Weights of a small GPT-style language model, trained from scratch on English Wikipedia: RMSNorm before each block, 847M tokens.
Each number is 128 + 32 x the weight over its row's rms, rounded and kept within 0 to 255. Layers, rows and columns count from 0. Numbers have three digits each. The size before them is the row's rms in percent of the matrix's.

# layer 2 MLP down, 512x1536, rms 0.0363, rows 314-413, columns 320-383
098:149124059139146114128124140174133139150124059125183163182093145085094127129165138095096119117141123140107135089135114085088147130147098134145099187132099163129141123116068107080101077137144159
096:171156146158131079080214150114110098097214063112098135126159155135099129177158143115097142087082130137111136129099112131145121196097110160096139071112092139125120114138142138178163170110196193
099:182185170113091158122123137093124112112128133140097137116092133106195086127169147104155103115154176116105107155157108149094051107136092137177169114140149153145101158138075184142137133084100168
098:181148101156150119105203119099100130120016092126148115110115128100105155133151143075139132145196153083141106095077125153136095116212152153112174147160173158169180131148082102098145114146134128
097:148178125091143129155168162128152127116041123150103155091175113085152000126128155118147128144116116101130155124132145089132086118185073136121135154113153136106174066066142137121111126130126127
099:116121094147145116181130051100132142091152113128140177154087146093113120067125147190050121149088116127121096137181145111091106170095103133094112090142106155144139178093098069139104126129132077
097:131146143110092101151136143141155136176143056111132128164116075163098113140183097214121166144153171106100107117099100123080133138161212133124120166112141136120099177182115159110122115107128178
097:127180072079116123187113136106100178150104135139134162045128084123149165103124139174081079134148149164135116140093151110119100098110143114154109093104126089105160101146113114082092153167156085
095:112140133120064134084143108101128140085062148125102147165133117086127161137216089156181150134127168126133125149160154108166172135099094130139148121134150091100150123117136164159103122080111176
107:175100135103138113092085165156116146143119101158151107094116171162064121163084144150185126078149128131096142176157079136115081188082056085086117192198126115184173096113172160193099169142115134
095:085135089166091166183144089125149115130128118134093143133117112136180089133108168078112083112159112079148095138112122099075168098149107142087120093152140114191131161135120100115097088073119109
092:123102139125165129084139140136128031099138117108124081141089118194107119147160150070134152113171127135073093133141091117153160125099081085119141109097188167060175107089071131189148094123094100
100:107188106108156178152127107119130149121097158141119154152122160137180160081149144136069106195134182136111147158128177144131113126156191209166134147095135115162045115018153125161139130131150165
096:128134106129163163145176167131128160159143133078164180132109122009119144152110099139121158186157124127123119068145124144109111097136101120098167154127042131135125101140114127125144066127106094
100:114159166138161103100093119120091128153165109137133155209178117135165171145140106133130090133158170154115133113125140140149159069177163128107076074151072137173160121104111131135087146122166131
102:104136142079137189156162104135154178161131110108132144128118130120171076141110188102054153136128121091115104152143150112141120116080120114190134136140146198145120107125197187124078128124106127
096:139168151133073152133145129155123185090162095160151164126066130091165108136117165134154130142146178176113116090112135117141128125148147108195125172105075091086161077165105151140071109177141109
101:104094161082140115116072099175134145120171113152100132097143129167104104158086054144090138155156091163176092125104121102119178045075107093131173106099139145127169110079134018071094119103096119
104:118170054069056096129129112155097156163151121142110157153175137106130137130127118104107185097179067097116120075111119160147164141130147086092140138114134111146108128161114159164104132064151162
102:169129096146127091139172103152140157150121118106142113154171151071154164128134121113087140130094103158121121170148121110071169124059143165063116121131104122097074150148145124069105056128115112
097:103180117172140131114135092134158054136115138106159135102103107080140167168138101118152121152162131119136155139128078144139076155130078180105085136147078107138083189068109101117131102140162137
093:169153123074133159109119127132140144194144115172087145118139185132146163120100078122116146060085114116144123141139180147135150107099130094139106138164152152166143168114123135144093134140142170
098:146152060083144130100115159148159121148190130136153159095118150090139092136139101127075085144104044131094131118118068108130184122177114150123127126132043136193150140158151094114092158127101102
092:112135109120141167168139131186196147144106146135107121076057136155175167122115150121167126131122105125170116141142186127085072128115146096099120163090106138124143157067175143092134177125101127
096:132112140141124138126140106155151130152136120106164140089130129109104150137193121159109172114110123093143148134067172135117141103084106159139157108106124174147116115135131142172122077140117122
095:171099122146137149126091104123145130158059152086124119159121097127080114076158126136137058107129139136121172159104093177124093092073182137108105085115097113154111142158123183136122094113178121
102:083100115116087116171062097151092134090148131145142109124132150079118088106132120125122126114193133140132119105115149138151142074167115132154116224167093117097105105140162092126141092159141190
098:141093175094090110115122146167144151161143080082161117196117138140081128078121167064125123124169145144104131121138141146157102100153120178102180151115129104116111091119106145086164098116104122
101:122147114133089171116112142143134170077168121116145155121192142070122181144188159126155137160148134099102161128082115127157146132095083141169137072120083131106104168133199122130145158102116157
092:118118108152081139128152113142129123121160163145080165150140078147102118109134145124189115158101138088144151085139161067119074149131146099121143120154095145155112150148124119112135101117142124
095:180091105142123181088090123123152070176126148084117103130148167123160161162154151143088180154159128123167141149176167074116158139159096107114136134143111156121103144200128096056156149134154143
095:096131090160129125142141125161134165154090186203212167142125132136158108100153137112090092115107124181138147097144131127024190103131162160113125127138125140176047129147161155105104116074134109
104:181122054080054141133161144104105147161120133159145128152153123169111152103113098136148086120125095084135167135134104129176109138155124135160122184139144068129117152136167095080153167068126147
097:110139114137147116118167094058139164151111160087073161057076178157182123069170172122101097153139141120137126076119190194180159170072160165111127111116083166127166129152097139108177130125169083
100:144093128145163137093116090094135185132089098134075110132112112153040121186100119104161127179103127061175125130141134127116150160144128126091164101220123175093185122129122089085113145136156148
094:120093190108125124133110168158145110101138040118137122111134113092130122132115114143110132166073127180148131126134154166132081116136124125140129120052103108109129112123078142116087113118095146
098:113108139143140115126113149071137086169139128085138083107165104118076104083135114072169151114144162135117082153160103156086175149132103150106140062162113147109103137211140069101123098163109122
101:128141124143160124102128115072104171123121148173109126141187168092125098132132136169149076096096223129110135145090162133097065118128089138058159135164130107101135107152160157122096131081120171
108:107118077101097141073184137088179096087145144158126126088145173131161108102109132129122203110082136162075134116174109130140138154115160161073172093106112099136107082077136076152119105075086179
103:141094108107144092178151157107132165114153121094093096126150121158151117135093159126161048137126169074160165165124125103100077107117121100131177127113096143104138160125194152136101124095124140
099:130149182175200101116096167138088175123139132197142118111149134119116144155143185078173081172200100151125099115117144115115132142096110156164150095180177161200200098136106159131149078201121115
098:150127057113114181120143118089150212140113106101170111125170098147154076129090097096093144183143090146103104167142074195168067114162071106105113138134154131097155098121156111040139084165128140
101:159142171201135156092054167144109145213130131163070138115064104151139125142136168179142142073127189103163114164132173209123127071142145100132157048111156124086160175163154080204132054101103112
098:085103094158107129131108112135186203077068122084186111098181124122156190110110203150095031139140141102134064143168150146111079129084218145105086182153115118142181130140139152199141114115185135
096:127125103078161109079099095223144088092146139091140160142134120143120150120095135156121120141179137025133167116099126116200104115143081056086139128125096086179103118162128117130077096126152143
100:115143135098152168146125125050127210101154072088054128135059154049137171079141151151160154164103184123061059173154118097148159055121089120073109145184163198141187113105110078104108090208146144
096:127172139151139096160045117153090145085138095176170098100166114143124131143209108122137126108065070141115139116140082083140146170119131171156157155106064163125111130096153144071075104141160136
096:116169162134162137112107133085126139097131116124094115136192155134218152182154175136160134137149114108103141077171105109110183093160103167103111092120124080142201146181159143167142094147155132
095:145088141108116123139155165071080155119116097158150067149149094172170172080119112144130081172107138117128185100120130094224147183187140143096092121150145115139199123099180142115139114113072158
099:083095133087105098050133062183093136083098120120148116089127157168138143155167134166157210118142066128134158154163148156098155098090091122132075099178133130135135161181165135110180122082133106
096:086132136191083103112144147161140098117115133123163161090174115206123149135097097170124136167135183158139141154096102138149131227093117133131134049089130105111061129114129106152175138123132100
100:147134087117162153094106092119144137183108165118126134122121091124082128158140102149180072138140094180141081157124055120121104135067152142123133155144059177077086140101117122133060162113179112
102:089104161132095119154182087120155153140132106104143126203098150070147111134170124105162079129119172131146111156103136136128131141154070116047158138056126131115110129101126109140139082126125135
100:126155139169071148219082109107135086114085108075175131128096130145117146104147133180113162162154162141111135112120144086152155117090169107152105131131133119051137125141083163052126148112094119
101:073072103120086106105136146137053112151115120178188123083106091112159029155076120128125071128112103127105129157105109099178114107070105079121061105123184047171115086167105127121159112150107093
098:074082197166132099119148129127119191162124109148154109109096118125093119108139047160112152167123116111116090137124139142148150140146070137108206136173090134147178149147136112121112099125153092
100:194121146190113125188142113210146058141091114116125136150072124070091145066100067154164189124115101140108191144123127216088126150104133124159129159094140108182143126126180138090168108102130144
100:119184158109171160117123157023097156121082147121101207138157082071160138095152107126163138065125127133109109110127097111154100110119114071149129104150110114083126162108110165129103115133122179
099:080203098160176127139121135133159179102114096095185026144143119136111104114079155073064114105164188123142120187176157130186106118101097100075200109089155108054135116111129091144117118133162092
208:143159140116127137101081121098115081153106098075120155130107078145113100119148122152119132118152169078123164075129163124138110131168107096159134124131122091151111169169208157154116110083112096
104:078081081167081120110128128171114125128069070145104119120082134155110150133154079132143122117063142125099111132130149187109071127177139100106084103116175167132140164148186091121133128151171105
102:139200187146131112155132130125124184105150117101181128148110168113155159136162139141128167180178158084166095122183148131136066130140085115080087062179126118188141113180080175157110113142148149
094:171156123148085137121174096139137167169128166176119099137117095135107202106110122152075085076115161146109163099152116154028117150072163124170150110004125142139156107155160096154090131122113066
095:120104158090109068124122163153095133080143077144159174041155139110157129104118142058110144149136109104148073086139115139058042152122105113125104149127129161086112147105141139142095123147150137
099:129095118172128113134152109140131147143097112075130076118110137124115096082194117138127134100144117132105134164165132104115159089134107182127137083117118178155153070121092088114163131135128110
095:155084117175139150166157166156187126151121132142099115126132081090118152088122125142132200157101091066086058158174131113123180086167162103158162163147144149141174125133159143129101198138149089
100:093123165179101136083180107066103092163156136116115204074102167099131142165124083209094033124088117156158117128142118157151067103104140132080128134196162117178173118194112111154179144160104086
094:149143129115168166082074072119085082112156157094139154136144099140130169085125118130203155094154101132140139106113121145168182140152208131135161116145134076147144116048133116117162100130114126
108:150116180080162134141146127116099113076062080097102147127102160113141150112118116174124158161136174132134152150106103175157011175151072150162109163053130149108107133117117151121097098116110149
103:115132092123119094099084105126122132116165116147138131163109158174120118057133085164092078126097125109130140112160107135126131182093119189188103110081106136109140161149139056143117165138075133
096:107172135130072097132122115104100127100120144113106156167175172100141193086192126157222146128155139166165135083063146141101185079154144123140156068222116081133076062168118068106176106146138139
099:093122111140168185120103152165140175112168090065098131074150107087148097144127112115147144092118172129160123103112079116100110085106102111115185122154119146130077115110134152091117133083128112
092:121170143146134187176123134118092116141081149143253110181167166130132130088163122111130117109167140178131129147138112109137116129103110038088093169127083137110199139117124118093163119152127119
099:113128077170110106154095181181108132142137096122082079128103121135133148150124139097161089087154147107138090104148163123158177111108087127136180121162164109121114151111130149144152149142186108
095:147109132124118174126144130072123163066055100171165144106140160099171055102156130189111177105110115067120149135106117123214084119112180097123121106184140164156105118074111146120180129043131145
098:146175113105145115118084143172089157068087088160096105198165125191123121041095158118179171154110155110145123156090134142085082137151133151173122091151121121168107125109134201104170106108129118
104:112131167136111155116125096144164087086127113113141109119172128114120092107140142135151136130137187154089097159073162129174167175079097134141133064091132140093090110080142122195109128119182141
095:117142124132152213176155094130120123111153133076123209160092120127142072138142136089095120188120109144081096100083125080125167134143102165141093116053139129158115123115126125166118095124129132
104:161124107123150113078145122155132097093101136127149102130205133139095126157166123107092190065150169121083084102123102150153138143113157126169110055112106113137180126112131156148050096169113101
099:120092131135161141105154136128173136178076137103122113175145098083109108121179137127104117156103144100130075103139145139107105098118182112129137139149141095091110099130104128088087073104120148
099:131118117122056138099193094132057167090162116105200152103109171201190069105160163094157147116152102145109157115139096172147096118099122128113117152058120141081137115135132140106127133142105116
089:137149178109227089114126148119166096148145160093165121107170087141099163142084130129111112122155108169080158091161079089173140196134165109102128091149097129119142180166079103141139157160219156
100:138172132142153147164076174061101113146148097092105113182111147110126085134152086114165122119085171188181128110115178122127131162151112169213143158066108145113137145176140102094135159128185105
099:145104177122144157143114163117144104101115095074181090141103113127145118191175147162100126142090135060104093163146064145135121151124097137077135189117142148168131242105182081094107078183050109
100:087094132133173104125181117191121105140208120128109110065114202144112133134078099102117083174129116089204177095142092132095167098144151132076121141164088124110183118098171153072117159100099167
102:096166155128095089092134140050129113095133075118121152140093141098165167127121084145123171146087148094103137144105159152104092162129162114174123090094098163092196087134139126117120120136158133
099:143098150144158107148149102175165165109130171071134137142059158189057169109214070128073134081125102113150181093113133126110122131123125103160120132143124132117102098106145171107127218111118077
094:124137164200105105122152098129123137102134152144195149119186125123133070131100119209162025063180152135144109105195143103164152136115094130113136100108034140127166138092129121143155111137097120
097:081097115168019117086112079105123128128088133167105172122103170075167164150164158167131172098149131139097202112103138087129126080088110122098149141158095121097159115172144113104143179110118099
093:189094124182104139113118152099132136126169115152110126097112162152131112186168103084154149092085132117108091099187122143157090126104166150219082130131180118138167095134132195138118094177150109
098:112076152122098165048142077129204126130164130124144213133121109118100102118115116147177192157134066131105203083199058154140152133173207140179179140119102086130157150111133225121104096111092094
092:117168140152126092153117119097141101128130130136117075112059169109046070061131124133058171082120133126160161151153174127130144148120116106161154136128146103136134094128105109110095157108163123
105:143146102107160141186095155080117154104135143152068190083138162147152073169136129144136151127131096150179120101155134076104147173135040103105107164204146126095157138135109138099085090154125155
099:150166121088058077148159096108140131135170101139106165156128071150101137125127184137182107134133180205116111102148133107149123129124158129137113143044112172156099154074155102100124121128109126
094:142070162165112101143148102102149131098116099097115189086149168131184148140136105161177137111143117129087163114098153158098066158138165144161165170092108062150079128143160121080167132142080155
098:143102179143116093135114089119115150070200139100116197118116161139120173168178154146103128153098161137126132114119161147162137100190173133136088137130128153140130108061107180142111172165113138
102:160138144162108183117109120109154118134142100110141144169105076121128154078055104104139145106148112100129125095068147109096052159103155146132090114088137127117112154073129112130076118125114208
091:157099101099184097104083173104116108152132142131101113124185103064161113154143136186092147150103160135230142122117168129187064149126130123124125103137162173132129136159176156130142070108128109
103:109150092176132130137183090103101138127191153104153142134094120148132153140170078095107114087095116091136155111181166128112120174147115089142149130141126157141149120154160118160183201154125153
102:180159162094098138150144137142168148102144139180115130101080157115201120116077163126163120166097129175117146103139135114151208092186138141114132144155121148140106099189129126202136171083120128